Weights of a small transformer language model.
Size: 12 layers, width 96, 3 heads of 32, vocabulary 1215.
Training: a variant of Muon for these matrices, 115M tokens, 7038 steps.
Each number is 128 + 32 x the weight over its row's rms, rounded and kept within 0 to 255. Layers, rows and columns count from 0. The size above them is the row's rms in percent of the matrix's.

# layer 3 MLP gate, 256x96, rms 0.317, rows 88-111, columns 0-95
size [ 97  94 105 102 110  95 111 106  92 102  98  97 105 110 106  97 102  94  90  87  86 105 110 102]
[[182  59 106 153 142 169  97 185  89 142 157  88 130  83 113 127 119  73 131 133  78 146  98 156 118 106 150 115  75  76 116 152 149 100 145 181 153 130 159 130 113 171  82  91 155 111 185 160  84 143 100  81 137 131 108 115 169  95 104 134 121 190 151 142  96 123 130 107  97 177 174  72 114  94 141 148 134 168  95 197 124  77 102 151 146 111 118 149 141 108  67 124 147 155 114  94]
 [143 144 144  69  75  85 135 127 134 168 163 138 111  85  92 123 100 130 126 159 167 115 148 129  86  66 158  87 150 106 167 158 109 103  81  90 137 161 103  97 161  96 115 129 135 145  87 106 142  91  53 143 138 104 128  93 127  99  88 117 226 122  49 141 117 108 164  94 145 113 140 101 136  99 135 151  94 174 106 138 153 121 170 123 155 137  85  78  94 111  42 145 150 115 121 141]
 [132 136 158  94 159 138 110 111 128 143 133 120 112 119 136 125  57 199 183 154 113 100  74 125  90 204 145 125 143 147 128 166  99 104 118 107 126 101 145 186 105 107 117 159  33  78 150 147 173 126 158  92 114 134 153 132 117 158 112 131 110 175 146 158  74 178 119 165 159 164  99  64 146  91 194 140 123 128 117  90 121 129 165 135  95 154  70 166 141 139 131 114  77 116 120  79]
 [132 192 107 187 122 154 167 118  94 145 128 137 129 127 140  54 150 106  92 114  84 136  89 134 133 161 134 131 171 129  94 157 137 150 134  97 109 137 148 140  94  96 112 147 183  46 179 145 133 153 161 113 128  88 157 132  70 136 124 167 212 110 141 192  60  81 154 161 106 108 136 105 111 177 145 134 137 139 131  95 129 153  79 155 106 169 132 115 134 144 157 140 159 108  94  46]
 [101 127 105 149 121 152 147 101 125 143  18 158  99 141 102 139 133 182 136  92 118 141 101 105 162 157 203 160 103  93 107 133 111 149 100 110  84 191 138 105  97 150 112  62 137 118 106 177  76  93 140 143 151  58 133  90 148 190 120 148 160 165  94 129 110 159 117 111 126 148 145  98  62  82 132 160  71 129 149 135 147 124 135 101 205 106 136 139 155 100 116 168 136 146 126 132]
 [158 174 197 162 160 130 152 132  91 148 154  88 114 137 171 123 168 154 157 112 190 190 130 145  69 153 206 125 109 147 174 193 121 154  74 133 136 138 116 118 132 131 134 113 129  93 103 124 129 126 134 147  76 119 126 127 145 127 100 136 171 175 129 180 107 139 137 122 164 155  90  95 139 178 175 173 115 200 142  92  88  97 121 168 110 118 159 108 119 177 130  79 117 104  57 126]
 [143 184 124 120 196 108 100 142 164 147 141 137 172 129 163 118 163 163 121 133 169 116  84 129 108  86 157 104 126 137 127  86 108 156 115  48 111  95 201 173 129 136 145 166 174 127  76 190 127 112 143  86 137 101 126 165  90  81  99 102 144 153 175 173 142 138  86 155  82 139 104 148 151 100 180 108 156  76  93 126 145 154 135 112  95  90 151 159 141 122 137 105 149 100  44 103]
 [118 117 150 156 160 170 111  72 150 150 118 123 108 123 134 138  80 140 166 136 180 173 113 122  92  59  98  72 122 113 102 102 206 113 136 113 119 119  89 120  65 154 160 100  75 135 153  90 134 145 131 103 136  95 158 121 158 108 116 108 110 103 163 135 163  84 154 172 179 114 105 107 111 170 148 104 190 200 160 117 115 156  83 124 128 115 121 142 106 195 187  82 132  64 109 115]
 [ 93  55  70 100 180  88 114 118 152 119 139 172  89 116 120 160 130 108 140 106 142 144  93 116 101  68 136 134  86  79 112 108 152 154 196  82 112 174 127  77 127 107 133 102 101  79 127 167 154 105  75 169 103 115 174 151  87 108 137 172 127 172 118 100 137 146 164 136 119 110 150 136  30 132  86  89 110 127  96 160  93 116 143 180 109  79 106 153 137 144 181 153 143 141 135 113]
 [154 128 134 122 108 130  77 104 202 150 105 117 129 113 137 174 148 182 138 117 126  77 141  85 104 129  78  68 135 186  96  98 117 110 105 114 126 143  85 148 126  66 127 143 104 124 108 149 196 150 108 138 148  98 165 181 107 199 105 145 126 161 101  76 120 185 131 187 136 114 115  75 117 162  50 122 139 140 113 174 144 119 155 110 157 113 151 115  84 191 176 113  86 126 150 131]
 [172 171 107 151 155 127 160 109  97 152 188  84 165  93 149 133 130 117 118 114 147 167 143  93  84 167 137 117 112  89 120 113 120 183  76  86 192 119 153 116 112 132 155  87 140 194 125 123 102 112  32 107  56 122 154  64 129 147 159  93 145  80 103  91  97  90 128 145 131 120 135  98  99 147 134 166 102 155 165 139 140 170  97 155 129 131  89 112 142 170 173 186 154 151  98 112]
 [175 192 118  97 113 127 146 148 148  76 111 156 130 106 185 144 148 132 139 134  74 111  95 152 153  50 144 112 106  86 128 163 159  96 119  89 116 135 142 186 128 159 117  94 189 146 129 141 169 124 172 172 112 165  82 136 144 149 139 149 125 106 141 120 115 156 137 122  78 110  91 144 150 134 151  36 150  79 112 143  54 132 160  93 163 161 110 141 129 120 130 129  37  78 116 157]
 [106 123 116 142  66 222 102 100 132  82 132  91 145 114 107  94 149 111 191 104  60 118 126 220 152 130 140 140 102 148 135 128 105 121  87 101 168 100 112 125 176 120 126  99 119 103 140 143 136 128 101 175  95 119 133  74 102 200 127 146 140  95 114 130 112 145  96 127 131 192 123 147 139 130 124 171 113  81 194 161  88 113 165  90 163 205 101 131 157 155 118 151 152 131 163 119]
 [160 178  96 133 134 179  64 113 107 123  84 152 104 141 116  56 112 136  95 154 138 127 167 123 177 132  69 150 133 128  79 134 120 185  90 184  76  87 147 107 180 176 125 148 120 124 143 107 122 173 153 113 106 119 119  98 115  95 109 161  90 120  85 147 162 148 198 171 124 126 135 139  50 131 137 146 130  91 133 148  80 185 136 134 128 132 115 166 144 151 104  62 107 117 195 117]
 [119 178 144  80  98 111  82 112 147 134  83 162 113 126 135 129 148 131  97  91 126 145 101 141 109 174 139 209 117 122 170 108  68 187 144 153 132 155 169 107 131 136  87  96 150 152  88 152 147  78  88 177 112 103 180 156 113 140 137 204 143 105  89 127 162 148 124 162  79 116 116 142 168  94 100 198 140 125 166 129 106 106 104 104 153  48 120  82 170 137 119 133 144  65 127 111]
 [110 141 137  94 131 145 123 119  36 188 125  98 121 156 131 125 153 118 184 133 105 185 143 180 113 133 136 183 115 149  58  90  86 110 137 113  86 152 157 124 151 117 135  94 140 127 144 155 125 177 144 166 165  98 127  83 168 173 136  89 169 119 170 190 163 111 119  94 149 125 159 110 178 126 137 131  83 124 171 124 132 128  70  84  74 176 142 150 146 120  49 168 102 102 143 130]
 [ 98 123  43 118  89 121 180  78 142 197 145 143 109 187 129 132 118  81 125 165 119 108 150 121 165  87 117 137  78 116 100 114 141 115 150 135 113 150 118  36 158  90 145 110 101 100 117 108 179  91  71  95 131 155 187 104 114  55 131 177 156 127 155 137 138 148 110 148 127 111 120 113 104 136 106 136  83 103 124 143 145 129 161 171  84  65 136 120 124 100 127  86 158 189 176 136]
 [134 117 152 128  84 141  62 163 190 135  99 167 136 117 145 160 122 181 131 164 115  83 140 120  92 124 117 163 164 124  73  82  92 155 114 131 115 121 152 101  97 113 127  90 144 195  54 107 189 142  76 181  85 160 138  70  89 100  88 165 115 132 137 127 175 148 131 107  83 105 130 110 117 160 131  72 107 121 113 168 157 146 116 169 169  44 126 112 137 112 111 101 152 143 104  97]
 [ 99 174 160 141 119 135 145  44 129 145 144 142 165 118 103 117 105 128 116 126 234 168 105 177 126 155 190 146  93 104 118 141 153 119  84 166  91  85 132 103 114 144 109  49 157 136 133 109 166  76 117 151 143 132 179 131  92 167 114 116 126  84 103 114 151 150 149 107 183 137 124 107  96 104  81 161 118 175  76 135 170 115 180 133 140  89 112 196 120 140 147  97 115 120 137 173]
 [144  48  45 135  92  78  97 136 140  96 131  89 112 167 123 128 125 150 129  69 111 123 146 144 166 101 160 225 144 151  94 108 117 125 151 129 112  77 115 161 212  98 128 159 151  74  97 155 126 145 157 166 125  99 158 124 101 130 139 104 126  83 133 122 118 172 168 127 125 147 176 122 126 143 172  82  75 103 150 174 147  76 153 194 132 109 109 124 129 123 105 110 151 134 164 106]
 [168 100 127 172 125 143 149 113  67  85 144  97 152 134 146 130 179  77 149 151 107 160 134 108 117 144 122  73  83 148  50 171 131 139 135 127  66 111 192 180 164 106 156 147  89  79 114 146  73 138 169 105 182 109 157  86 109 146  76 115 120 145  95 164 116  75 144 180 123 128 117 112 157 106 125 101 159  90 175  94 138 148  96  94  99 185 121 139  92 152 136 168 153 103 135  91]
 [133 172 127 145 155 157  90 204 112 199 179 134 101 150  97 216 123 110 138  88 157 114 139 127 105 129 121 172 152 139 105 152  64 146 150  78 139 134 139 132 136 113 168  94  56 135 106 138 110 168 117  91 128 138 133  86 123 125 119 120  91 178  89  66 144 159 138 126  92 126  92  59 164 133 159  87 168 161  55 131 117 127  83 156 119 118 120 176  75 148 151 109 121 137 108 130]
 [165 166  76 151  99 128 109 116  67 163 172 144 127 168 130 155  69 187 122 113 164 157 125 162 158 130 151 115 168 134 112  83 127 159  93  64 124 132 138 112 231  61 101  89 154 107 142 136 129 132 130 111 119  83 169 113 155 111 122  84  92 108 149 143 190 158 106 147 123 155 152 151 183  93 157 117 130  74 146 149 151 169 173 167 100 180 126 114 170 146  97 121 118 143 145  97]
 [134  99 110 112 111 130 179 124 120  98 109 146 107 131 128 146 143 114 127 118 141  93  84  86 117 123 136 100 148 164  86 147  68 131  83 111 105  84 144 130 111 120 152 160 193 119  82 213 100 120 173 111 107  70 124 177  61 122  76 146  74 105 113 146 117 107 107 123  83 135  80 138  89 133 117  80 154  99 111 132 152 228 172 108  95 164 122 176  92  95 150 152 110 145  80 103]]
# layer 3 MLP up, 256x96, rms 0.328, rows 88-111, columns 0-95
size [102  99 106 104 110  98 114  97  95 106  98  92 101 117 106 101 106 106  89 107  97  99  94 107]
[[116 107 135 139 162 102  94 187  84 109 145 156 126 142 132 154  61 152  50 133 113 125 113 188  81  69 162 197  70 134 164 135 185 179 147 175 130 102 155 103 110 122  97 152 175 149 151 126  94 149 116 106  90 149 155 158 158  57 114 148 131 159 201 158  70 112 179 159 143 133 156 142 154 125 124 115 125 155  82 136 151 119 108 137 112  96  91 129 119 128  75 132 148 145 120 100]
 [126 112 176  90 102  98 158  90  87 139  99 207 165  85 133  84 112  98 149 141 127 118 140 117 119 101 150 125  81 126 157 154 141 151 134  79 120 175 157 121 126 108 146 132  62 157 143 102  83 150  80 107 139 164 106 107 144 106 150 152 228 110  78 119 135 107 189 100 122 103 136 105  80 151 132 116 117  86  75 166 101  64 149 106 176 146  95  99 145  94  70 117 176 133 139 102]
 [121  86 160 106 153 123 106 127 144 166 129  71 106 159 116 125  41 157 121 137 134 126 124 126 140 207 174 153 167 175 159 125 123 168  73  78 157 134 137 118 190 107 107 161 153 127 131  72 126 149 126 148 164  51 137 151 129 150 142 102 111 146 120 173 151 190 157 163  72 130 136 182 160 155  92 123  98 202 167 121 129  99 121  95 132 128  89 134 144 165 110 181 131 149 112 171]
 [ 98 107  84 158 178 174  97  80 138  57 131 139 162  67  96 100 151 142  85  83  78 114 107 143 126 137 120 139 108 131 110 104  91 107 108 101  84 104 111 153 130 103  95 173 118  66 151 110 176 112 159  82 125  82 180 160 117 166 127 178 193 101 176 132  99 149 101 163  95 163 141 140 143 176 126 115 128 149  87 113 124 132 132 115 109 161 181 127  97 175 198 175 137 110 146 100]
 [152 204 194 130 152 125 155 116  55  57 120 136 103 126 182 139 107 133 161 110 162 132  80  80 174 124 125 185  59 142 125 159 142 140 116 116 137 123  96 110  62 131 132 103  81 169 144 138  93 147 109 135 159 170 122 130 122 148 164 133 172 107 129 193 193 121 146 151 157 183 148 131 165 155 115 153 104 131 107 152 133 137  87 182 155 162 148 141 143 133 152 145 171 111  67 106]
 [139 148 108 115  79 149 158 100 108 167  82 108  91 146 128 102  92 146 130 146 149 123  44  98 156 126 106 179 172 137 137 173 107 140  74  82 139 206  86 122  89 124 143 139 125  75 134 161 151 131 140 110 166 174 156 144  37 110 130 124 117 146 143 136  98 147  96 133 137 182 167 121 141 128  69 139 119  72 127 100  91 125 121 102 123 115 131 138 190  99 149  35 172 141 147 124]
 [152 161 174 114 106 105 115 132 132  78 142 156 171  93 145 189 130 127 139 156  73 108 163 165 120  93 146 146 130 157 140 114 131 122 193 152 107 134  80  80 118 163 100 148 193  88 132  52 171 142 116 121 129 101 125  68 125 107 134 105 189 110 148 112 142 138 141 113 113 127 164 117 145 200 130 167  74 166 200 159 131 140 134  64 131 161 125  87 105 167 121 145  75 110 171  87]
 [160  73 191 123 118 105 127  71 152  66 149 136 131 143  66 112  63 130 127 119 137 135 122 101 114 101 107 166 150 162 153 119 170 155 131 163 171 100 131 128  89 147 136 131 121 142 185  96 173 152 187 124 127 167 137 175 141  97 114 152  97 174 177 127 141 132 182 184  74  83 163 168 102 106 138 111 135 148  84 126 162 108 174 129 139 132  91  89 144 164 132  75 117  83 112  57]
 [102 131 103 129 130 113 131 141  88  87 161 187 145  98 156 156 125  81 182 147 164 140  99 131 117  96 118 125 163 103 146 150 140 137  82  75 171 174 152 147 157  74 155 118 159 116  94 153 181 121 157 144 127  91 126  81 118  20 155  76  99  76 150 120 118 101  92 145 138 126 106 146 121 142 149  93 200 150 106 157  96 178 115 152 123 186 114 134 101  94 113 120 109 165  74  77]
 [ 81  93 108 115 135  88 153 128  90  83 107 159 144 117 156 157 177 110 140 137  71 165 125 106 124 110 180 110  89  48 143 148  73  83 186 165 152 162 155 146 163 141 126 110 187 134 131  35 169 119 108 111 140 113 110 104 107 107  58 143 155 108 105 115 123 113 177  49  85 116 113 120 150 134 143 145 148 141 104 140  60 126 102 119 107 173 147 153 112 149 120 113 115  73 119 102]
 [ 46  82 102 197 175 121 177  93 157  62 137  97 103 126 109 111  80  59 150 139  97 131  83 125 181 135 107 170 125 120 102 125 152 169 116  88 169 125 124 115 158 154 123 130  83 119 117 178 140 159 115 166  78 124 119  99 151 167 127 121  99 115 121 138  95 127 193 122 117 111 158 140  94 114 113 159 160 143 190  86  73 171 101  84 105 181 118  83 135 137 143 151  90 143 152 138]
 [196 161 121 136 146 100 151 158 112 106 169 151 147 178 120  57  97 154 126 108 122 144  73 179 159 113 130 135 116 160 222  74 133 135 114  83 106  86 134 166 142 140 130 142 149 122 168 154 153 137 161 124  82 118 116 175 144 174 156 161 131  82 155 169 156 135  77 184 179 120 104 178  94  81 122 115 106 101 142 163 115 144 190  92  98 114 135 167 153 152 160  96 140 104 116 167]
 [115 139 128 180 129 104 167 183 133 110  82 132 146 113 135 123 160 108 142 150 124 175 156 120  71 185 137 147 109 155 160 144 115 183 147 132 145  89 101  77 140 163 123 102 122 131 133 126 191  71 157 157 120 139 137 146 116 130  93 104 105  85 133 106 109 124 131  88  78  98 182 166 100 118 101 154 162  86 169 145 130 144 130 173  51 133  82  72 173 197  97 203 103 157 137 179]
 [121 142 133 171 153 158  96 141 146 122  64 137  76 169 132 144 148 162 137 117  78 163 137 168 159 148 135 137  78 170  92 117 126 195 157  74 121 128 159  87 159 122  73 125  88  96 177 139 160 205 190 108 143 109 101 183 155  81 144 123 117 145 151 133 147 145 142  92 187 119 189 125 130 120 101 130  95  58 141 163 131 140 144 153 122 166 146  79 170 175 118  86 125 115 161 115]
 [161 117 144 179 150 133 151 119 105 186 126 112 159 109 156  65  93 192 100 142  97 165  97 105 132 142  98  78  95 118 108 161 146  91 117 125 138 129  94 127 143 156 163 100 101 109  98 132 169 167 169 113 135 193  84 136 154  98 149  91  50 164 188 157 141  96 121 113 117 175 168 139 129 153 160 132 140 169 127 128 119 124 103 140  98 188 155 109  74 153  88  70 100 205  92 128]
 [ 78 128 202 135 138 146  90 150 132  99 159  70 105 135 103 140 108  94 155 152 144 108 143 156 137 158 101 122 103 126 149 123 163 116 151 132 176 121 125 183 118  97 124  87  72 103  94 146 133 155 117 112  82 102 108  64 102  71 135  82 147 181 153 147  98 134 113 201 170 211  58  84 126 113 168  88 144 102  93 112 154 107 101  89 149 149  74 154 120 129  75 126 152 134 125 161]
 [ 80 192 107 123 119 115 227 115  96 187 101 113 147  83 169 101 135 158 117 116 132  85 111 123 172 134  81  85 168 133 142 113 130 137  90 166  98 119 180 132 155 101 100 136 105 136 131 151  84 108 176 108 118 161 146 180 116  49  89 162 157 138 108 167 139 145 149 139 141 122  99  99 175 146 165 133 107  72 127 124 217 137 128 119 120  86 120 113 102  84  84  98 140 127 134 170]
 [158  92 108 144 126 121 119 127 131 122 112 130 141 128 107 129  69 144 105  46 115 130 128  72 125 119 115 148 163 123 181 122 132 127  97 195 114 140 115 136 155 144 108 147 193 130 151 124 137 152  67 126 174 152 160 156  63 106 124  86 142 129 135  93 174 125  97 168 108 105 206 101 126  84 131 106 115 178  85 135  84 183 156 171 111  20 102  73 141  93 135  89 129 123 123 108]
 [ 89 115 143 102 135 151 134 180 154 108  88 179 127 130 150 114 195 120 216 130  90 107 126 148  72 108 100  91 160 141 131  97  85 181 141 131 158 158 116 108 145 148 145 142  68 153  99 152 121 166 144 130 120 147 100  65 185 122 103 166  91 186  93 138 103 132  85 174 104 110 119 176 100 117 141 107 136  72 166 118 144 186 107 176 116 115 168 116  86 102 144 189 140 173 143 146]
 [158  92  82 161 133  76  93 167  89 170 144 137 123 158 129 165 103 127 148  49 117 165  73 155 186 121 119 179 103 106 107 112 118  99  78 131 139  78 142 143 148  89 126 106 109 115 144 134 129 151 138 115 105  87 133 144 165 145 108  65 115  95 138 135 133 163 129 109 134 122 177 100  80 102 194  36 113 129 131 199  75 108 106 200 125 144 136 135 132 124 168  86 165 127 114 152]
 [157 110 108 186 127  87 106  94 106 111 109 127 169 109 146 121 116  80 138 107 143 174 165  55 150  92  92  78 100 128  96 109 127 110 101 125  77 173 149 104 157 119 174 129 121 104 115 151 104 159 132 124 159  90 168 108 153 130 177 107 134 131 131 131  24  51 213 143 107 160 134 164 132 119 169 141 120 123 128  76  76 149  93 118 133 163 145 180  79 138  78 128 116 120 154 134]
 [181  43 101  82 145 182 122  80  86 153 146 126  91 133 149 115 140  73 140  87  66 125 154 151 129 102 103 100 142 151  76 169 133 112 152 154  99 170 130 130 146 102 144 160 174 107 163 102 122 142 103  87 173 141 129 123 147 109 142  87 140 107 189 101  88 106  96 195 114  78 116  73 142  75  94 119 110 126  73 126 120 149 148 175 126 146 161 108 117  93 152 128  78 110 105  69]
 [ 80 128 144 149 158 179 130 156 121 134  81  92 100  94 121 152 146 184  93 104 125 154  88 129  83 166 131 111  85 105 182  93 116  86 149 127 125 137  76 146 130 189 147 135 130 123 114 111 109 109  70 107 122  77 151  78  65 153 155 160 174 150 161 127 122 100 169  77 126 127  84 123 137 116 169 166 129 141 228 112  87  96 107 103 169 156 174  91  82 147 124 161 171 111 144 137]
 [122 156 176 118 163 165 134 113 134 177  90 109 156 164 114  83 204 117 157 177 109 131  81 157 143 110 156  86 132 117 122  88 183 128 169  78 127 127 126  82 128 124  96 132 139  87 157 199  52 168 134  96 124 148 170 143 112 128 137  98 101 161 105 119  86 101 172  94  91 114  95 137  88 149 125 108 132  80 106  81 191 140 104 169 175 180 125 136 118  65 113 129  98 128  94 125]]
# layer 3 MLP down (transposed), 256x96, rms 0.18, rows 88-111, columns 0-95
size [ 96 101 103 101 112  93 112  96  99  99  93 100 103 110 105  97 106 104  91 105  96 104  93 103]
[[157 130 120 128 107 151 168 119 127  68 140 111 140 174 111 124 140  80  93 160 130 117  88 113 177 145 145  84 109  96  85 139 116 145 139  87 139 181 105 173  68  61  99 169 159  94 148 125  66 164 111 104 102  84 124 135 179  54  98 134 118 149  84  88 134 152  91  92 101  99 141 156 122 119  86 127  95 128 122 176 150 150  73 149 135  94 185 224 115 142 140 127 136 132 141 112]
 [136  91 169 164 181 120 165  37 127 110 166 165 123  74  99 128 105 141 131 103 136 147 145 103 167 115 129  63 115 171 123 137 142  99 149 103 113 151 155 145 109 104  59  82  84 168 174 133 125 121 125 133 107 130 152 182 130 147 162 112 124  69 131  70 143 109 116 145 136 140 170 107 118 145 157 123  74 146 137 184  92 111 145 168 139 121 102 107 155  41  71 170 134 176 160 159]
 [119 208 128 110  94 127 126 142 126 101 168  93 131  87 151 126 160 132  88  95 128 155 146 108 114 175 134  98  94 146 116 178 133 147 164 143 105 127 125  84 116 169 119 133 196 152 174 112 151 126 114 221  98  42 132 109  74  84 144 124 118 130 170 164 134  72 124 121 105 171 111 148 123 116  86 164  82  79 132 185 151 136 116 131 163 138 142  67 111 121  96 133 154 177  74 156]
 [170 178 150 138  80  90 114 125 186  80 158 182 118  88 149  84 119 121  89 106 141 147 113 116 120 125 111 168 129 120 203 139 163 182 141 182 114 115 135  88  93 158  96 116 135 122  68 121 154 165 173 143 129 162 148  94 110 150 116  99 173 148  97 126 151 158 135 139 120 125 111 191  94 115  42 131 127 122 154 163 109 203 155 116 161 114 172  55  98  99  96 144 141 135 124 164]
 [115 136 194  85 184  98 126 109 121 106 165  85 144 126  94 135 134 138  65 143  92 215 148 132 109 112 136 112  76 150 167 172 122  93 142 160 168 141 108 184 155 103 153 162 110 110 167  96 113 189 161  91 212  90 122  94 130 104  99 135 123 185 134 139 146 112 121 145 137 118 113 110  83 158 104 136  74 148 117 139  99 146 159 136 117 165  93 116 162 108 153 182 198 103 166 148]
 [154  97 129 114 157 141  89  56 138 155 170 162 125 218 164 232 143 124 153 155  98 109 147 160  93 181 102 106 167 142  78 122 121 120 138  75  76 144 108  95 153 166 159 109 100 130  96 167 141 140 108 146 130 109  98 147 115 146 158 126 158 110 133 110  86 144  98  64 162  59  96 125 131 150  77 176 114 120 162 127 111 118 131  90 121  95 129 158 116 183 151 134 167 140 108 103]
 [165 165 182 147  78 106 101 149 139 146 165  89 179 111 164 135 180 147 142 140 124 125 162 144  96  99 112 127 156 185 189 149 145 195 149 147  77 140 116 146 119 132 142 120 112 132 178  41 131 128  93 120 149 129 125  48 154 157 112 104 164  94 149  89 181 147 181 163 142 114 118  93 141 138 133 154  74 141 181 114 163 174 142  80 137  98 133  91 173 151 144 158 120  87 165 140]
 [112  87 130 125 153 146 139  76 193 169 179 147 150  61 177 133  49 122 139 141 147 173 165 113  83  92  85 106  87 137 162 146 197 137 151 115 130 115 105 147  91 165 136 139  58 175 116  82 157 154 136 110 150  99 124 166 168  98 142 136 162 116 117 122 104 150  89  93 141 108  99 130 122 120 109 175 165 154 134 129 132 161  85 114 158 123 150 150 108 145 154 100  99  49 161  68]
 [100 121  67  81 141 120 141 122 125 116 200 100 111 121 167 129  90  90 132  97 136 175 108  71 133 149 129 133  96  94 154  92 182 150 151 157 182 182 127 140 122  74 131 119 117  89 132 166  81 142 124 185 118  84 161 179  64 141 200  78 130 131 131  83 143 118 115  69 154 132  94 124 140 144 115  87  93  90 106 179  98 112  82 140 119 148 122 117 113 106 159 160 176 182 152 128]
 [ 67 160 138 140 121 145 112 107  82 123  84 113  89 183  94 140 157 147  62 138 154  92 105 143 142 186 159 191 153 120  63 134 106 170 172 125 129 127 125  80 134 159 136  96 108  79  75 157  88  80 136 127 118 138  97 120 148 177 176 148 180 144 102 139 141 132 115 138 111 199 202 118 105 123 125 121  88 141 113 105 116  95 116 151 155 178 111 184 193 154 141 169 140 140 138 105]
 [133  71 110 212 125  73 135 102 148 163 135 128 144 129 134 176 154 129 163 102 171  81  75 132  76 160 180 105 178  60 123 158 112 227  72 150 128 122 125 133 102 139 106 104 112 149 124 123 115 153  98 147 104 163 143 117 108 157 142 147 122 123 105  75 124 120 135 127 160  78 102 129 132 132 116 129 112 103 158 190 114 167 170 124 131 171 116 106 118 139 120 183 131  57 197 122]
 [117 130 135 142 154 135 182 155 132 163 146 112  84 130  80 141 149  85 104 108 174 100 111 143 105 151 111 165 136 160 138 161 145 122 161 170 155 168 116 119 185  81  82  64  90 130 147 114 101 148  82 130 115 102 130 195  93 110 110 175 144 213 139 156 161  54 167 154  91 121 109 187  93 182 127 182 163 181 117 120 173 140 128 144  98 124  96  92 161 100 100 119 116 109 152 141]
 [ 87 117 122 157 176 107  65 149 126 165 203 112 136 108  99 125  94 121 158 147 121 118 138 130 115  84  98 102 125 141 134 149 102  54 147 186 139 173 115 126 109 110 174 120  85  83 168 122  83 148 120 151 154 195 146 118 144 194 146 129 144  97 128  72 142 166  96 136 184 158 104  92 119 144 115  65  77 152  81  83  79 135 119 138 149 149 105 168 117 105 115 201 153 117 159 123]
 [117 137 139 113 153 150 131 127 119  86 118 146  97 154 145 100 185 151 156 133 164 153 126  81 127 107  34 101 139  99 108 111  87 199 128 164 135 182  88 173 181 120 135  94 135 131 161 122 115 162 130 127 149 159  96 116  93  92 175  91 131  69 103  97  86 175  87  95 156 175 169 146 140  90 141 107 140 130  91  54 124 206 110 117 171 192 137 105 104 153 134 144 140 131 139 103]
 [ 97 149  93  96  74 124  77 157 120 109 151 135  64 102  59  80 116 132 100 178 122 160  85 118  90 122 149 154 162 117 131 142 111 114 140 151 150 123 146 117 126 100 101  95 137  93 112 131 107 147  91 114  97  60 168 101  25 127 170 128 112 108 123 161  98 131 135 128 162 118  81 134 144 167  75 174 189 174 135  89  94  94 113 110 140  52 169  92 105 128 107 123 123 160 139  81]
 [138 156 107 174 127  66 115  90 169 166 163 163 102 150 145  39 165 136 169  87 124 155  85 138 110  67 112 104 153 118 130 133 149  81 194 120 146 132 157 109  69 114 140 151 132 142  58 135 105  97 106 188 102 133 102 131 191 118 121 161 150 163  91 172 114 139 109 143 158 142 156 120  81 158 150 109 125 141 161 144 110  73  78 150 135  90  75 152 107  98 156 160  98 121  93  91]
 [151 156 112 162  87 144 103 145 156 161 126 186 133 106 112 121 141 174 134  92 148 157 129 118 128 107  42  96 178 149 152 165  76  88 156  57 161 149 137 153 120 133 176 107 173  99 197 146 151 195 114 163 174 147 145 155 121 148 120 105 181 190 154 132 138  77 128 158 123  85 111 143 136 127 176 101 180 132 170 135 141 194 134 122  97 130  81 156 137  87 165 121 126 131 142 158]
 [114 121 107 115 148 124 157  65 142 113 172 121 133 102 178  90 151  99 138 171 113  68 149 196 107 118 121 130 125 179  93  69 134 130 111 114 148 177 140 118 157 139 181  92 113 157 141 123 106 148 188 147 155 104 134  76 154 111  94 142 165 189 136 115 138  61  87 162 161 106  83 192 154 190 131 129 107  98 167 162 159  94 120 121 120 196 140 120 116 142 101 188 120 153 154  84]
 [103 143 112  91 144 144 128 131  67 124  64  97  63 107 130 100 165  81 180 164 133 137 130 122 103 174 105 107  66 128 147 138 126 174  93  77 113 113 116  33 138 157 174 131 157 163 177 143  64 170 144 116 103 114 109  90 106 112 101 155 129 157 116 110 100 124 181 126 134 118 136 142  91 152 101  97 140  51 121 119 141 161 150  98  84  85  81  98  88 125 137  89  82 110 118 153]
 [104 118 202 181 149 184 123 163 149 127 128 140 135 122 159 140 165  66  88 168  88 198 149 153  96 101 117 111 159 125  88 115 143 151 106 104  72 153 140  78  56  85 154  87 111 140 123 152 155 118 164 118 113 108 122 231 144 115 105  95 162 119  85 113  50  81 101 103 130 154 128 155 156 122 146 143 100 144 109 137 121 136  90 121 173  97 134 124 150 113 138 113 138  87  90  94]
 [111  91 149 162 113 127 100 126  78 184 156 135 160 103 160 127 101 125 143 128 131 182  72  99 118 153  70 166 124 186 158 162  95 126 132 131 145 163 107  71  78  69 157 138 129 138  97 126 101 142  90 154 139  71 169  61 121 115 195 103  81 135 131 128  97 113 128 105 147 136 132 202 112 181 122 120 104 158 182 142 129  99  87  94  99 163 165 106 154 129 143  60 138 120 186 127]
 [ 94 133  87 109 142 133 112 161 124 158 173  86 132 158 144 197 108 185 100 149 104 108 134 147 167  74  65 108 154 181  92 126 108 145 100 182 116  99 117 127 150 172 129 127 103 165 178 165 105 109 134 123 141 203 122 113 149 166 174 178 141 106 173 176 139 107 157 146 147 116 148 150 129 145 155 166 137 142 202 128 133 140 134  84 140 163  51 126 147 154  66 116 164 107 116  73]
 [113 154 165  99 146 131 132 124 137 144  77 103  91  99 128 132  84 131 106 115 125 118 119 130 143 106 129 100  40 188 154 105 122  80 108 116 145  96 108 140  92 171 116 169 146 161 142 212  90 169 141 173 115 104 154 132 118 150 202 140 111 157 145 120 112 136 143 134 149 206 114  86  98  94 110 162 101 115 185  81  78  82 182  74 105 119 103  86 126 144 189 110 121 174 132 101]
 [121 131 162 116 139 130 120 149 101 113 154 149 115 144 132 111  99 150 159 100  81 131 128 107 154 145 163 153 196 120 138 144  85  82 120 104  92 114 110  54  20 158 162 185 142 114  78 154  75 133 131  96 111 141  74 114  85 172 171 119 125 166 119 123 133  95  92 133 131 131 101 139 113  68 112 103 120 123 198 176 149  88 152 105 151 204 122 140  90 166 134 157 101  89  99 152]]